Part of a small language model's weights: tied embeddings.
Each number is 500 + 50 x the weight over its row's rms, rounded and kept within 0 to 999. Layers, rows and columns count from 0. Numbers have three digits each. The size before them is the row's rms in percent of the matrix's.

# layer 9 MLP up, 3584x448, rms 0.041, rows 828-890, columns 224-335
099:486570497508380438494540496498538559463474549440542542472483589550396508551558479501542524403556614569524370447393571432507413609547483508498593493482581477561507551516540470525499526444497534460427355582424534500509434473483457514480496422445438517516533470542475438459437507559475462423510465489555471521533464406444465463516464434504
100:513474513505425540317479408509552481575499599408451407468425561406590462518534504478545542535445494425448512459481604468396366577441500472520565595413456494579479514560528534457513508465581407520484452490439510501524465474451504439432527545529510554548450464533544422496523443501460520447522480578505511512582558455426439470583430485556
100:490483506435494587511503506441427574527551463564463480374506461545426568503436556590487498506455463538466509495571537510438440575520462457515536515558476446563436498468577431469514482492555450507498513517516436506477458612525562483528515545533442523537477498477465447438499566504525470508479560425444554485391557496499440582524455408531
102:435471501515588443537478550417463450406524588632558512420463556482493509572471450482523510516487533545495407516596564595512465538545605455509521471596485429490554469455440500534493464508544478484575471483477483527485494499437507559459519578473609506396480533570506519523441432409517515464584447432513523528457637540476540590479423408550
103:466515513607582500449441498487437533474531598487575510489533497450520521555477440438507535430472510628534517516439478417482479471486423484582559505433510477511555413524542483526563450468490494532483514438377547531504438477397477407506485458485417459399486536487601469592522492460514483535441488428550533508507568575561558594606623448497
098:537514542524496496407446515426567559429535537623507563504509508477541416502482490611489450495561462521431549476541493488420578537543571489493440491583473461575483505505483483492519459409562489423523440469489501510518541485483488518525525557471381446568574579443543523427526507417446453496463469474513444428498559543524493468509485473597
098:540487516478505488569538488422455585455514476528520442513456466565490438515572485517437537542538561475408465531488471474535460474469518584432517482575463533565504564588422603560567450472448402460466548602528611449384545463382503386432477575560504543562556498505494532481487583472467566510487507499501604453517399452517572433501433417392
099:556478561479457444501562495485528563448473471475542563522505562488606524493512533545492552574482424437585586508509497474587464461508479538469471556492443498541462498479478418407467533528452483540488452444484559413436467559531564534559555484575426497436505604449512511503492511603503487578488604548485489596507536454487591533485527455479
101:468505483438467417473501495492432531537454509493416588517507471555574496519435395397536467476526459534579506598596456573518486572548457566490575541573559495647542504444527603582451330478447511406476435496465445494515455517427490543510458583484431502497478389492510513513506425445473495583521457591480483465521511514433504498422452611472
097:457445563493380503568477446486399470487531528453465511500532488492451548543445528555471530422469506450564468469459460601430458493480483510467469471420440463453483516378523402470521478579521526477480438437515539516505485460477533552454552463582449529531543555532466398473536479471563433437536528446512459512512498455565517452579426526523
103:613529556463530611474522432492481467545450555457380566592487534524490567467500532517535491536446482534546466411524512438547562523529487482515525531501519478487498578532596497523492629448598515554433556559507462456502496526490508465555464436429540565403506542442538557532455441536434571489492458502493562438446491408604446422433490462537
101:513557546534584492512458510459427482532503513535521464586517571493464475582541519522482390467510435543439434527442495417550420465398531557364468455487512443511534490456471596532535491517505497534462497449489541552480475449491428598489602502466531543506417527531520559525511422498487448513587570492524504504464412473559443507532409530467
105:489550413483532533443489429527517474600441525512566520479452533465437527611561453404462573476476474500481558541553509515538517454544533580541549555513505510465551481508555545521427448554521579458583464441507531447472462524570470585477454418453466463469438471474506462475559632564471498461475595516575518536568546440505598588528534520482
099:434483519501476528543468543427540513551476465449480516548574576428511468594570478490545466386471553536458521557450555516592560542507443487448428555493502479488500419535573462592454541567497577527596506557520488571501568478515433466494506550475562535502469493574495489444571491496545472520389507480574406505448401460445561394519570525550
093:536580622382484503505506445493447529484426538585420505466464496580424660366454372485464478535445579550454466593480571477443509507457474508457429524439523452516659381542543454496494573463539513555489534502446426524539495511554507571441585546443495588544461537588511473485424476525578530515582571489490509417638418434526535560509557528491
100:493477507446410474543518429532597513438502490540531457592449437516516524426506544444595468495508480489523475502549556513568388471429553509490457434494555494508498456432527487567460577512497359510542398419406549580476466539528480496553450531461555376543517502529532479446481427387607515392560488570503510446464489557486538571463459555582
097:458459439475549601523514509419522500487502514403441590502495558459577476482440452482476500531534470518419521372516475537492528429517512539577481437456445460517454532400597556487505606539507466528451563563535564514497476584602478545475508416540576542466501514440566521432574543539543538501613524439453518440507556458397508486458496497482
103:463397441521525517435451539553384509368541529427556551484590589536465411482546551477487491442501479480590473474391470511518574596443519560556458392500508487569543495463466477537430449514478470500539501450468544523450524527545481478473463434518545544551538440473542415482497461531557544522444423452514436503546490430432591492537523480553
098:593467518571532500434468478462513475453419383446480519498427481486472557540456530514507454472502433567437502514533454531509481515537496432464523521571493516503488532502519558485578619535526478478411504409524520534473486640555459506503445442455477622493531516538484472498482495416538506516487447535508427547526555571592499467468459541479
094:515581529435531488511455447538439460455422562572503413561548562495456483459543501539529536515561529405483499506439472538483506438558468506435484505511553402480524561462454520445519464485585469529469528453487457512550524529514456445520458604443462525488546465491455648491450548555478575425504556543429423463394623464591499488424392441521
105:415493475453478463460504538522518494505533543412586471480468552525438559540461453459412508488503519542426383491429455527609513530479510503526492541523533504609455509575568478442560549570510461469515484567538532428538396419524438523493524578544527490529463465439515572499440514502578496399518507492419436594482585493569481412427555536533
097:488448497399560530473533472505489447383483463451565521454449589456455465494548507471541455503385561423473433488447508520552529524467445513537547487499443544441574496488534443428531486518546566501482476533500522507581470527465549497550533536596621527458562548450615437484365471503501496432568569511435406437495556594428518480522434535547
104:579533534501467554544462410491428444464451533530487555569505490461477496565627492507432455469442467430503486492519445423573483524505511439495440547499565577479572563403566385524563464570525444488429485598440509561574518567453513487520496547528472519502537584461488497410490408493441481506522525555517415455572512628478491448548480471504
097:574491462452553519492492435519477480480477457486555506492456446530509526535520429510553455430554432487486543476489461462503581486492488574518483505492493595585513455587609399441491559529465478473604456511431472465513606521522444542568515513515553512512547568529457493495499457541502520454430421533478566492510458531409511370502519589423
100:537504442553536541511515470430478425409547449510550566518468502527612537527543509510547471432553446519508558461445463524468446433536425498524522451592567495560481549589458480436480570567472475458479504515377466457442466392557496513438478595578482538546496537549436481591482474506513486527525498525521498509557459414544532539497550485499
100:470480426456431505529476465491525510639528539592514427544431538564483442480433467506449489440534393538522469608455528553418448504497436478581409529530479546472516481514487517483587538578597467426486437547415530404511430556585515430494508494506621479502529488446491523457472503587503484564499536460584427508500502515541506538491449559440
097:511542520440510616532605547554520574471593555546464521545456473385473455525407523536465585459511487516521463515445527475487581476513552538455525467606516465556500500488469540511469474481492513429521462580443519520565469424577552545547520574448455552365518549487550575460410577524520462504506442544509458463440460466502542518457477622406
100:487438543520459463450472508477541416453447481515472503518451489558574468469459544530523535507457496483503560440521456480614609428529486512557444517537484482436478542540474575613416486458485582440584518426557551531578521544561517560558434541525394565601480494473408550404566473563436499441525598473482449500462507570513510637421522505530
100:478542498459537474510484523511433469536553531413421505448508488509560483486484468534462491458552417511588512429585451520543543541486544472597536496513486471440535566523501500458453383577409491508419508554468650437494538505470500474430452420496562493617522503501518528466465483395458510478426479522506395454507525530426532454426566482532
104:406421487584533550429467525411446556429503475606554606448516515450466518511502467442454375455480523526485445535604575530442459537451509495504494532616507441586516533520479531591436509564559508466578483439466526553478588550465536533573428512461483427512531537449429406493455493467565410509428625417577512489484512523541548504443448536561
103:437565499486477518465549525505500525556598618499488458467573527390510539491397465474541464505491453429494521495471574458455486472532515571467480513399420526437436496540583467493539521462519483498517612383447604481476521482485526407491582553524551444528502484584579482552537462509472558526464431402488452478470461516604493428524536540509
109:561435518488437520428494537537540580482523491549479449492503520485590508489543425394481451501440528470568476442424442516590448570518464524437460520512501517393468455528443430559580515528509415532430519589481452554604544562478566596506420447491511571490409547563562504385419510510518538594443393592515509460515465515496485517470508478505
102:487498553525546497556476485554547498539550473513601466563521510495471574554486487545458483511553502515551431502515638494525443520413419484526578469422513549415531544499525428486502440512490499573537608465543419623548535473558534409452504550564532466510525505429549519512543531502459462513494502460443419393471564500466524573446506542527
099:449527526430506586494538436554522449489442448478440471504544475495506566595601459431498481624583497491557512471514599553507451515510416511531553533559505495417444434517501555489478408478567514400443531491469540522495458413488488446585571542476479538500546559519519476496505470494429494504470589507539465517478476575483470429461405557412
098:585508517602394495559499514357471536481549506446453515495440494527526469437400501543494459522566446453521449471455524404451338504546509463433488453509513490534558523425529473604570501548490528436536557531534438582434505459498501493434450463497545441471494420491499499488486476525454507421447540561473530436464520563456507476439511496550
103:455460504598418494493550494480516486488486473488497483536516443507488488471451512577485530460506564522518440571594387483492565436444492487586450520485575530551595500520508497478491525470470527475471548552517489520474456470528510421478497461470559426467483526537554484413550483524464570426514486514485507537468587576549518516641480476418
101:567462537532494425513515428526526523507424567561578515453562517504577465503532528481435452531512518584461525371479545466608535495484412467518474349500473559503517419527468455550549512418520428611522477415477470510549568551540476490552529528460504531437487472494459530442403489529480485539485548452560564609499555459507475489411489604492
102:514543507515549573626549455497588505454466457583581538528537487520434510478502454544518549548544550442587487357567477455587438488486419556537605429554496516548576437605468532467428526552463444482454496470421558558470439433483507460488467483437491531493540522496490594582524483484510552545504472624444467478460455538430506442509481594524
101:409551476484491496550475542491444502576410451522490503503487469476487407500484484506466481510562529576465523508534492540426493409461472475533458491547477478425481498531574452453473410557478427463529547520587499438528583556504530426536512446506545508473517486423598472523566516517493512512574544467511499421466520548563495500576533475526
101:517484494555471531580439468511431544556528645457536439537481499490520566533577484538464440433464455516457518502445559423555484428541485575472569533399500556454438534420557594544487486539478450455472408439428536573527599540489408435472537431518515440525519486537456559525498466500495485473555519502506561494519448554488504576471491517437
103:545452572478518446512502490489483498534461458456550544502472444575498577511432430478533536492592458496455469503451405572509516486563482461478504509417511479558530493569500493492489531530430441605547580476550547533477519526454451516547457447518493564478580447463437404546415430482518604493481405540519540450618486499488480442434477484475
097:566446530480532426610443428433515434444512561396561490525435556459496602477381520487495480500422527519413508485448484433526563591490424537499522463408511590534484552436500570443444576475472472457493449474502505451455555533561549440429485505491584552424401506454556436397511508592603476452468394453429487476456570550459516508539503474556
099:505423552435493570508556550492473532574538431516535526518549497451499506470517469510570462480529528406503508561473488451443588527487547449465519483545498570488481480454463492500487529513540404550484493580514452554552513426502438554425455493554428552531518427528512479603473444530541460490529544485452433519429493502508477529588514599481
095:529439544551524516555438514552539484465449498545563466497399402557480499459556488466532602494560490433405535457540452475535440514441466501606480429472463434451536493426474486478490525482430458505536441537554489519497626532475557520511425542472475550551485552489512543535506514581510447485499506505441471524435470539506558584490535448518
104:556506435524511385442509514563474546469455461509505485506530544525456495482467494478565482446502556548507559433444476462630526555438501494489489541492511492627536440525451526529520487597595430579499488557571518459522490486553417533496531494444468523427577456450438433525575477414422509440560518489450547482480469498527475412451569428500
102:581578493495456567477609500505502459458505452457464456541521453491450455487495507505538479454475500556473466474522615427518562540451472641462459393571467464417486530461549542560478446463399504446430514417453500504560526524533510506449408553602553606516494402586535449472510480554458493400493523426477500514484539468607453571544572548373
100:498537566537473496506456527583521437480491526516529536423520476549548575533466558592546512565515505545484406455443545418482478462488573555509544438590531532492514447496450503527496443511494531536413441531471526482495531540496534487587501571460477397426474521498431527569416442459540518489439424515534503412544492559488582469510443600461
100:535471511517480543412417544516547529538435424502524456533511575529558428567463468539417556527509574457493629522575469529498547562477507437551533494495536511499502522582408490438525431566494507572575514564499464486499523460527473544462482483546481490447574474446465451517425447446523618516523526470457546537476451489453518513479439397509
096:488463476540573458544486465499501535432443428487481484437441390550556472434479517547555567528522528547468480512443532512549434497422613537455415502502511427531524558476588567462496508529471506525442478489423454510575469504434508520540552499497451421459571468471470446505598462453483455446568570546514577553532524498523528512414446516466
106:564495545465423490517538418480564499468476536483576463533553450519492522486450571546416430520505458533546493407513519538476531540487527423474434616574582461523560570556554506449536460437525408413501498498567501532527486561532545523527421444569617530553562599509510573416465561489497550475452558461542514543482478522507506553436520525457
104:524571566508466454494463496535584571409489446469501452507532462505576571489540493477515485370418578551560505527573521549543443468567572461456434470433457451477481595542445554470475471435557435428451426513527479472539531528438426483551481545509516468528441566454580512470548551506486567493462386541523511532557501445563583546484505396437
097:447561566548539547490438488576512496513474525537539515405482477532446500550508509564513454482507534462563595453460451471517453482453465525437554562481539589519412495479545532391502488458554457471493559555496473453445523404527397570405449395416463498523541470481505456469518465564471583544449424482513484470430430539450585572385456547445
095:583543526436475507546531395602493466536523593464446467451575509450506460466482536482525477517469555417572482553452473539577464491476550563461548548542465399530541516436529535464541522440534534511525531533432467487511619462456516476586493517548493484433592551522476454652480472482469465371505505473406464621458478402431567473538404515477
095:528489609519513506533438459467503562435519457503516507379431539533485558535479448570494555414589562400510455460555516459573539552517495632533552608559560603525499471523436555546507515478451562544489538574451464475467593508553496466496512507446454527546460535539399527479517437597493491481438459538541486428500411429479533485377493505461
103:474445459420420492453502511467537463440496481618503611434535475582519528582440572489493481395500494492534556470471552506577509451542460473411517561585541428575423520559576479519467506528530414460456520428573511484484544540511459496573369495560536591621459475513464490478587510557523437457555467438531436561475480480436450488457493538575
100:420605502506431483556523576501395580509533560579560473467471484468541479521486446653407560462523441564505467521522500572547508527516487447566546561532448472505516448431490445429506454548581547524503432483449545545517516517475461449502444426464575554410449537545488507439543492437521509521487566555468548550557500448530492450451511610464
103:473431526557530502530458519566568509530477390562528492411468442541489501538501503489436515470527475576468561451513413469488554547490424475559514541455487453389455572470421409476519495551434489464460503468460556529420505502549426524472501432537463616386532489508544524538464603469534433408542512505465467457447445463490479484474516530523
096:592526464434460472581564488463490526492491566460545491412524450527496482501449511502492476496526480547479563521536491440542560488522465461531506492477425476435458579448527600585548514543405534482383514362499533412580447529489567565562468448449459540542416506549532450433515576461427523503520406470470554459491518486561509602521523358586
103:497485498447426520483581525532420469474458505523489395524519532533547504564461481517487519447403398495504546543577474424494495507479458498465524546527565478456500604470607456386537474505451527541383461484522463451579430535469548496458479450500512411527491440416490451519420504525488465578419458486548465500571506594381477498463518528421
090:481544438434512591511536512568584413464487569421420515481524524519568550518507496480519562468500461480488496541531446517502455561470579576466482538562468400518437519524488536469504556449490543449398456516520538542525567559458479477522464528428535565449545528523473496436489492461463537552495478466489492417436442401442561479507551552555
096:457493487494524422481402438486522495419409544497489558492465563512586559559473433516553363562497579464508479488520539458500496584510471412617565569532563558548516532468437550463492563473556518540553454514466457561555519467453634501518499566417423442410477538453484491525443570472413554446476516415517488466413607505529536427464471475576
098:467575448482536549572453512525558476493510538481399511451524516549449359523564616560525399520460476509611490449543542432522407480450526423417542513532462493516532529542468480433428490506507494415545515527489555429428508480519488544568430535504524543479483475500583520551517526490481434576518507503550455438516546517454386484479541438471
095:558388532443455477518452478433531581509448465552422537555501536488531481498573496429553515542450493552483583517519430383551541529523449529479491558516526604606448543462453438509565497374562404538509513531480473440519575533507449551433506549468459484488481501527580507452458561524563575548526527535461424456544520544471456491484551491434
# layer 9 MLP down (transposed), 3584x448, rms 0.041, rows 828-889, columns 224-335
098:537541440485507453456507510550400550492603534429512533522541519507462556452468486538518482538474503483517485563473502538562406551444464511624504492388530464519453546582572546480500517542574470456511478526440458438437474579573512508440560479473424534462421478490496549587425433413485502503470466480461452463452457477511552463537466529472
101:583496521536527541503516504520515579487530546535482497498514464473485478549437468553548441437532478498433558493509569489503576428427535587534522543473441494556460579501447506481431493472501436500471493485510579424480433462544493520509442454501435503496487489498499563449524580473537548476592539535536567440473467512498593434506555510539
100:474528506554483451455468500407521467543476487510430480497461477575542453537443558502454570580507517520523497598491461516451484605512552477500462551568551470550515463529477531533441499524421462475527487492525553421482597503476538558520538483424467545534492508506454501535448533520439578499480545477523427443473580511513484425465480529473
101:516608534473580386549506565557543484480588403500547441521529537480503529464452397462517484523557502525486569559414554555455513434350475514549541412500531499481489504518573501536548468481550494495575347569478477483436525551462556476498577567420545517457502465463577544480467461433538460468459462525513476489588498535516509546516508523556
101:509549549471411553486454531485497502481524456431424513452563490508544574549427486428430530507563549488528488467503505418523510525539467458408496501569530498483473486468522524573448562512628510585519533517422420498421506566462451512440547468505520555450531629522555392533586488530490526538473429534450477490459485522495564530442489429559
104:415500528466530501525458565589451557489542417517444525518510455541579517438476547473491475411534469397514593595594593497553477460510446393487491436498573504489527511562575444468495393560440436523455433477496503493468529514554465563453573527544443501511475446476511512410518578390518583474446482525481570533387482469533503516546499441583
096:511544488508493506570463516552439514529486463482496554425481577497490539584558513463496540545463463495502502532504476522581405487408506442515455471450501419511519461385550479531520508494540496540500544484536414615523475527584606462445556484407532555518457570467562489534435533501459460461510489456392431506459493431409536493414592467473
102:566438482560520457434560510553550537454582474480447458553442468470532506464374475374548474470437581493401500565471538511454462495479530427447518543643583528591531500527525563493494579492518532446538501402621505500557498573446529426443405525529484528450478466497418468479450544466466437525503535449489494444574498588485463484481527439528
102:502479458555581545494476536421497432479487541553574537530487568439584542490480522487464448485536464441484579484442470467388492418434477529494554547492503568389542473407552510548472511552471450438535535489458478462535564468525544560562402500495481493553518470403503462522512417581486488507466525463445444505518478459530393440544433515508
096:492491556491530499528508482609544480501532449541572449441451588537578514471504472531488468569497526493577542488492490540578544468557453622470532519475485489510454532499498445529413468494427552478429512501529477482505496525504559510546414441438605548364542486595435578527537496527459549453522539620495451414472422493433516617526475521496
100:457448519508555486532482531557484466513474558522459445536436515438545522547544532503462522471509413460561476517548382536519502601523441488451511452456537502451541442621506575613521530513448480551478467448530397561504519483539494462459418543509461533524599513531495420482531466512477527473507544480454415459521566619500429539460455584357
102:572492454429483444453566474606598597470525531524468497523521459410516602408390463529487471515506607545472511580390576468486577461519417483523456557479525543345452589593471558479542506502506454478483494512537438566538491472529430392484504549489372501492537450502509568497586484539453502510584427449443478510521419566485575484437460555480
101:509455617459551431489571513458526552505509455545523430538484446538509487454531533474532493513475508556508552453418519417520539487513414491381415538470426487490441486534473537525573569533478477568435443514538499476519484510494546407514488497525542525481521552538460458459428484458545556539599454499470511444521527540554514410413508428536
101:463518556448456551512507438532524582558573533517557483483419468519507501557423492536476509505423557501438606462471536507490512562520422530527538504467413351527500478507474568501480508436462428474478522543537451469427428519493517568527569469570497430540553451497531443549526507543424520429570447508504519491460446478484512478545578395535
091:488456433443474475563484544585562594592581482475494547541529495450425468558542634422558559474431491371520478481464409543602491529458532487521495447532544423489529540526456485549475474472541484494486433372507550458483534557531493401479499524525493434444509584462482506480505464510426503415549543582532602526519493582534564528595496511437
097:435526555586568477534416553409559470620547530543569481484508557496489489561565507605430524413481482503519566465450486610428472512420412492453541461521575520596583444515536505405494497530561520457540517493497503540524496474569481455558465541518475543568543474539402430491521459413553536499404445470539494504576512525522486497535415527517
096:471416576504468491525490536553499495452566562587506488506449532557533577561494511572491454397488409546503444544538516504557506482489414556459536634551455569479525533547393390468584475485522495507442479470583438376505563545482490479504510501518427492508562445497502393495541446500598550446477572490497427451474568433525505540492487439465
106:588457522550508445529509509518549405374507501543508520576511535482466460530499465498563523515399431507453468592496550523462487454539485522589510593555458445566526409497410549399519556422556424490441544526450528578467530563621507546469481485389513511445568477464552505579547561452479488485523480468450428536525616480488487454574489505410
097:435526402435518432510466561477494483537492459447576425573554575478476505462551529441562483409540555540384508562448503415498445449491529570450473464520500459501448515481465552485522449492454523567510466537560524491525459459476488438465587541434538577506478523563465495539507447421450582555470568511454516523569596487490405500480547448503
094:526445572565588501507534463531545512503524492496491494530469462473462586518467520559581461477548476438465387446398582495503425555532516474459450576490416481476548492543586497446494510492492535511580469516404418442505513516603454568501510484446539452570607556422503437525444570577516428550575497462606479480474514520506428493454493551458
100:428463520448528457532438520476462433514435485461509510492467504548456491556433526508602502535443475513485593551477461534508506500478411582511497508444543507558563613421485425469491438494480547575473558561533495496565555482525398484501492465560470466454499426570444579495556533458583518456541528479526528430493505485433384517572413461496
098:481473506580588519561554510489553544524455526513429476565446478480544453539496527515580469472597448570476461433535462418572458548486471534573514573452579461513478447547558484562483409497465466495525540605462538492472463464417544494496502579571477581442420458566511529492462468425521506489535492464442418509514467461405468422484454437543
104:438548475554448510564451468475481538557537501436496559364439509523507539549473460474562472516429430532469505547466523504496546454560391517448462456490605607477535433465462489517491444463530512485555436489600409573382460508463536541500418488432471439487535406447614527511539426511421611463482524468485478528472463499545490540533438526487
096:494543461532530423527430565493469531385497382528527502560467539515501518450482542500392436488485455459359491452498468411550398525383608589543511445553422529507514511501513518460484436472473460434532451557436516528596538469463427524549449538563437489496559590465477525494533546476540472558579507457470512548444436511559480554507453505509
102:554418560380472510564483486500410455560513412422521498520483560394475521492435476467616508520535444538469510375461517550550586512543494486411542481478551465433554510463529590545428495516450490444520468510494450475567489416494516403508494534556635539498570430451469510483511595524589528514503428566537509522447591531380560494570489474525
100:472538468438468490420453441566522523472500490519608406527490561510441436424544474434589430403480522526489528482411622535579500515472511485460498462458522438493468458482510535520525490432517399481587536573542504520503554540542470601500470448505555546481482492446434443514578532533522428511493513445529527460416527474504556548503449456540
099:559501517431479460409559463522560544595503561546546388440450472492493551618488574450512456575425464512460553519495561491520516519536455546425488445517477577492598430512441382453573533520532526549469455526520519455476444436451462475459534555466500516450592460550457577535528501425452422501488445549487551461449537596494532555552472504416
098:485546515513589586447589533479493539482464409563580424541462435499463543492549572533525502444465466498486460467428389538494465471465462490448422471461477553416434463522505429572528421537499451503460484549437476546471539556512472502581522416513547374434468533498488503553436501425469487599515491461525547459516522410418579520526598573393
098:527470480525550475562554532493491575502524490564501551498532422558482576526454565521558497531425565517556470442503481416509478406490529554481404471479580522492491431512487552509492485438524504539552458549487548464554411512498483423534442572535430514527554543424430535593538501568565524560481534548453525563552444427543462446590456514547
105:501617541509493565559560505488482470550488497582508469514528421523481494519531492567542438560492567525504583499572490531514409496521490523519473426389590524451556518491535505527541534471435473483535586539557552487547517519353443499513578486442470428571552439575414475469499515430534465473407406452573498537534513406523414495471497514521
102:441503504442557510511407506424538529408435476456425520482510514445492490569463580522501505514556550491542536456457519535473445478455498481503593445469620433479457484578505426401510486508422430563416553410565464551505481646510530504495535466559495459480442528518438491416556525530403472431557483518414521472491503555535509413517510562565
106:447409513431437430466428477595492546447485424526501450553486478484544503486509453659481588542557507473548484527533544567502535515552508567490428582505521515511464459438501525441470435520524572556491474538526433513527486468560522467480460537436519553489480455527533462440527454421534439420577437555449536496495578530471587396623506448490
103:502503451493558555473537502489527510517555507586486600538514479555557432472440419528512482505545524568374488526347587433419553508597502470590450562503429465493460501547533427560496497508408565489608436401479492516441478480426528492584476484416524513444492429542434474552548515429615526532534491553531432503602504647455538471408481473556
105:631467440466614488457553522588451592504468540531457437563450555504407448519493439491512518452491514431572440488412534471583397540529621489451416433417418452528463570555523558559524532404595550512497542540515653488498529445574465522437523543536515479469519483496497440491450445520507458464573482525525471503425488421517555509401484442471
103:406423502427475530562550486400480536417391434507585555467491474488522451571499448490485547422592498526524502502486453474471552517443532564516529516567519528456534444537505524507532494499397457402511570519457579560532503530452468454421576551468475424520533523546501465563423595520410563460467540402539442569513485549384475484572604478538
102:563488554533523508562465491449486582451553464482454472457522462388417600361566411543538443455430505503486604464408433488456489586560490522465567541540480458425466432488400458486626560487503537474506533500584515595459468588494443490483546492561490468416478422498485476494462534520486449423527442473509522523507412474457550429580569600600
096:515602500541425599444508545503481517529552578517501589458523454430411507502466478443482459406505564525540471488503486503594444462439437509488422513481558519415561530480477492528447487478502545403509503451488519485565473483493584403510543465499485555442459541468564430488559541556624560504470458435438452501475464474448452531474498518456
103:491459484478560433445530515583563518446540573532548536443505417457625490570547548447509504441501438488374532556437553573531414453439527467540472475501451494595500611488455445403494571406478558449450457508479427407546390524484491556517531438511568516462452464450513589504513426524640492566440492485440445538430490483479415509553545441536
105:506377456448526491497601489485521558454459521486420538475557385503463571475587569505508552550496471467450476460487506459559517449494508473538495505563545536544505546559529440472424412512511433488559547498561531556428377517502510461538555505541544426567606418455534497514515469465574478526512482421504520416419504485464574496432545510508
099:560529423482426432449483502530571400453552403511413476615494486584558450506503458565493566483549557456484580507571464565488499516559477585486527472539458408499510450548478451552503512499437438460462497558476517489536510408524456560446533526604527420499489569510530492564517398534465444557497451530573489478530426616428397502571493473456
104:533488387478529511525431578519592467566547454553460456404514522432385560513493425423529502579606521586598489483509452469487547528419494519508406509562365463515539444479490458484487483546515648429453501447519444437495502455556512610539455497479533572462477448457552556567463390496564496562456422596543528551444514513532370476465425515545
099:547564443587428521479529562451574512574500506521496529466482587487452407513464477480470556562478578509463516492418434613507496453520475568594539432565498457481593526466441430465547497452431507520465510429470431552539505497504468560482565464506418605471518469571487608356468525442517471518508508550442495538538435534516510418523456544537
103:500612588507537631529469528427552435454557523568467528552410420544485451517489550443460473503481549477442502530569482584557512501588480504526515473572617536488466560461409574521425565474577550506440492499370575623511473509439487487464462520520511542506460465490477488578526457487501514523429469586447480536470519544537482548497447541486
099:543467452438490525463571544506539481483562499455568451465589448546524477514605360594565440427528489423545550554528451485532537585444526461456553609608543612402467429529444525435492521429537495525556557566428467517531486479427526527392540412453478604472503478529568547451500566482487384530487536536539530487466436526506494365518501466459
101:546413523469509476571479491401561538421480466480402438439595447467417504508464453530541513469511456548555530565513468466508560521532414510520453493464531499504508459547545447516400509463480496469422472543410604478450536548435548411603490497598522512486548411490392554496497466568589540521573499529431417482482467462428404586520449453504
103:569476444476470519532505462479530569524519513539470464547470426471487496406463423508471471502453472494593457469536514498506473487439468431502447493529463579419582406664531445442554442489426551489527461510606517529515483488522426504432521552508503453505488466449523557527452459465481558462557441522416497488462522533564480363493577437535
106:556491516546532557541488495465584570466464498522439434462486509452439450537539434483397429509450507544566490498398530549477507491547523647457455544510455485447497507533552434485535412574528456534513444473439490461475453523563490356591420601526535508533372535513471552502593492508490557494460508473460570453464522481461546417584438545447
099:542426560559484501483496426487531446493517530477488602543597568459472464518541497476466432558488497446561520478612526515528425539496470509501500460572633499496440484364509507424522521581522498554468497484501504500520440434547545452500554511487512463493437424500478526523501593552538443472436448460467519475541554479500533499547531489455
089:481540535461518430476580474508513543468552562485552486438484588507557547465484412519497501510403513551421483398454478623491414583503469503486587586438444477400626580570484467553552418430500582484544485563446569546399543462527532561515476383489490525541527500531564489484420508554544584467437528514473466517562465482536625509462512492546
103:619478442544487412457517521457544462457458491558462529526540451497520480495525593568544518469414586580528415531475502542445535429567551495564546538537573603545552503560523548585438499571554521441417532420545451504522476609475437542509529527501519438548546568559424552450490473506474448529542469447593522559478490561528592393520498468493
105:501480450510501496507522603562423461565437450438439487551594571519439532511476408588455475498503433486477490458519445519514588541447453551493525582516615480505422591511527483515397540579469596444480465510385530462484403390558502462514481474566521480478447485574531436561512505505485540513498479426450527472439561489495478514447487490483
100:560536408500488484487570501481514482426521557519457507525544392488432561387456468413520413483407516461438443616469591478500481528555524629489438420557534478444490441480463493507487474457562405449526432488547515514577553524547461422600433534430575489438549476434478497456417507535490469483474562436536464492483505464469572538538577404549
102:493497392569471481483493534450470532509393546534534503504536533459590471373427474451474486571453551435494526524472484468546556462477514479489522454485481521391505531448428541491466549505479505557477554561540446469481418413435480472458495430450545545520525485504457537528446505491508611467431476541464414434650399488531504498488457543425
098:511461430457523566415427479468535498480567487499515531419465475471555544509556575392662448470492423469502530502563549585555488513542548442574485501391536495524527504522532538466449514388551452533495556427501437498450443487438479492358605509539421507440461413486530592508545494491419500459545400528554490473493514543489450546504484540530
100:572609635463556522550458501484616444518439480460556498453484441409443457503559554530443462519527484579495454494482560531448488503531463503450421495511522506601479444556475480542570439522502413488570566374448473465477503443479542489522472439449606586480506434444490489562466537546538519498516530509550490414449457471532575585546508472538
098:529491468450530539502457507469548459444496520429546532556395513494503498458567567428502513516402495445511470420459492393602506499520429468517505524601508404514581571569466457534451513516567486530420473431497430489515465466505435539531434564477521516572495556366573471564477373554469611482541518558475462543556559503454538529553499512485
100:566506495510518419468404586529468490467484540527407470474486471467403481502531534556400448513439490519534482438480567512528556442422464509495518543514507484482513540599487606489497551485453519597411542443517527466553596489563542499476520464433482502462541518512447437482435486520525544418534507563513569504478625510493422487399547433461
091:604506492544555542515539437461464432556565523452471528598555447456553430430523473560485392546507395518495429621565527468481448510458476479458573476576542531535500476511501462605429532474434581499574585445383475515562555594489484487469503528495538587434397503462512547490456412477427435517511401443542580405556547465584606519519524481455
104:465530541492538460561583521543466487605465548567471487464485467654443423479466459510520425541596530428534548487418485475404479408506482539568503405565514566622443536477561461474475480533390489483502621445486551593509490454420404482550552563494453557573429472570581558586450501526513401482431495468408544526567544442501411501466460580503
089:555420553579467435495451495475514522465508397551501456518562518430449608431550438496478568483528481415586555576485442421501420445455471544501540469454491502496473471492504542534538533454536427441578569586519435487495584371539470531545512508576526517472460509473445430450511494491579522507618482579577463568512477513465442483500504591518
093:494517531487618530564565536490501489486464543449537558570512529528470518470436565436505554465485500547460478499542457527488514485558460489454596516452522540416450490492616407456552386514434511463524456476526479448429543481489516449469508489510559564494493472531482449443518496545476447418499436505490534444510437529539461442472478506467
100:521446500445462459555521479467482580473422435458488418537435462447581455509496447536435503565504461522552501527536526438409526489540501526477467434493570543518424523475543429553431520472417610566541521503561499436431448552515611519493565471488470485479482518456492464525509463558551451429547472457489571498470519616487595433543449530509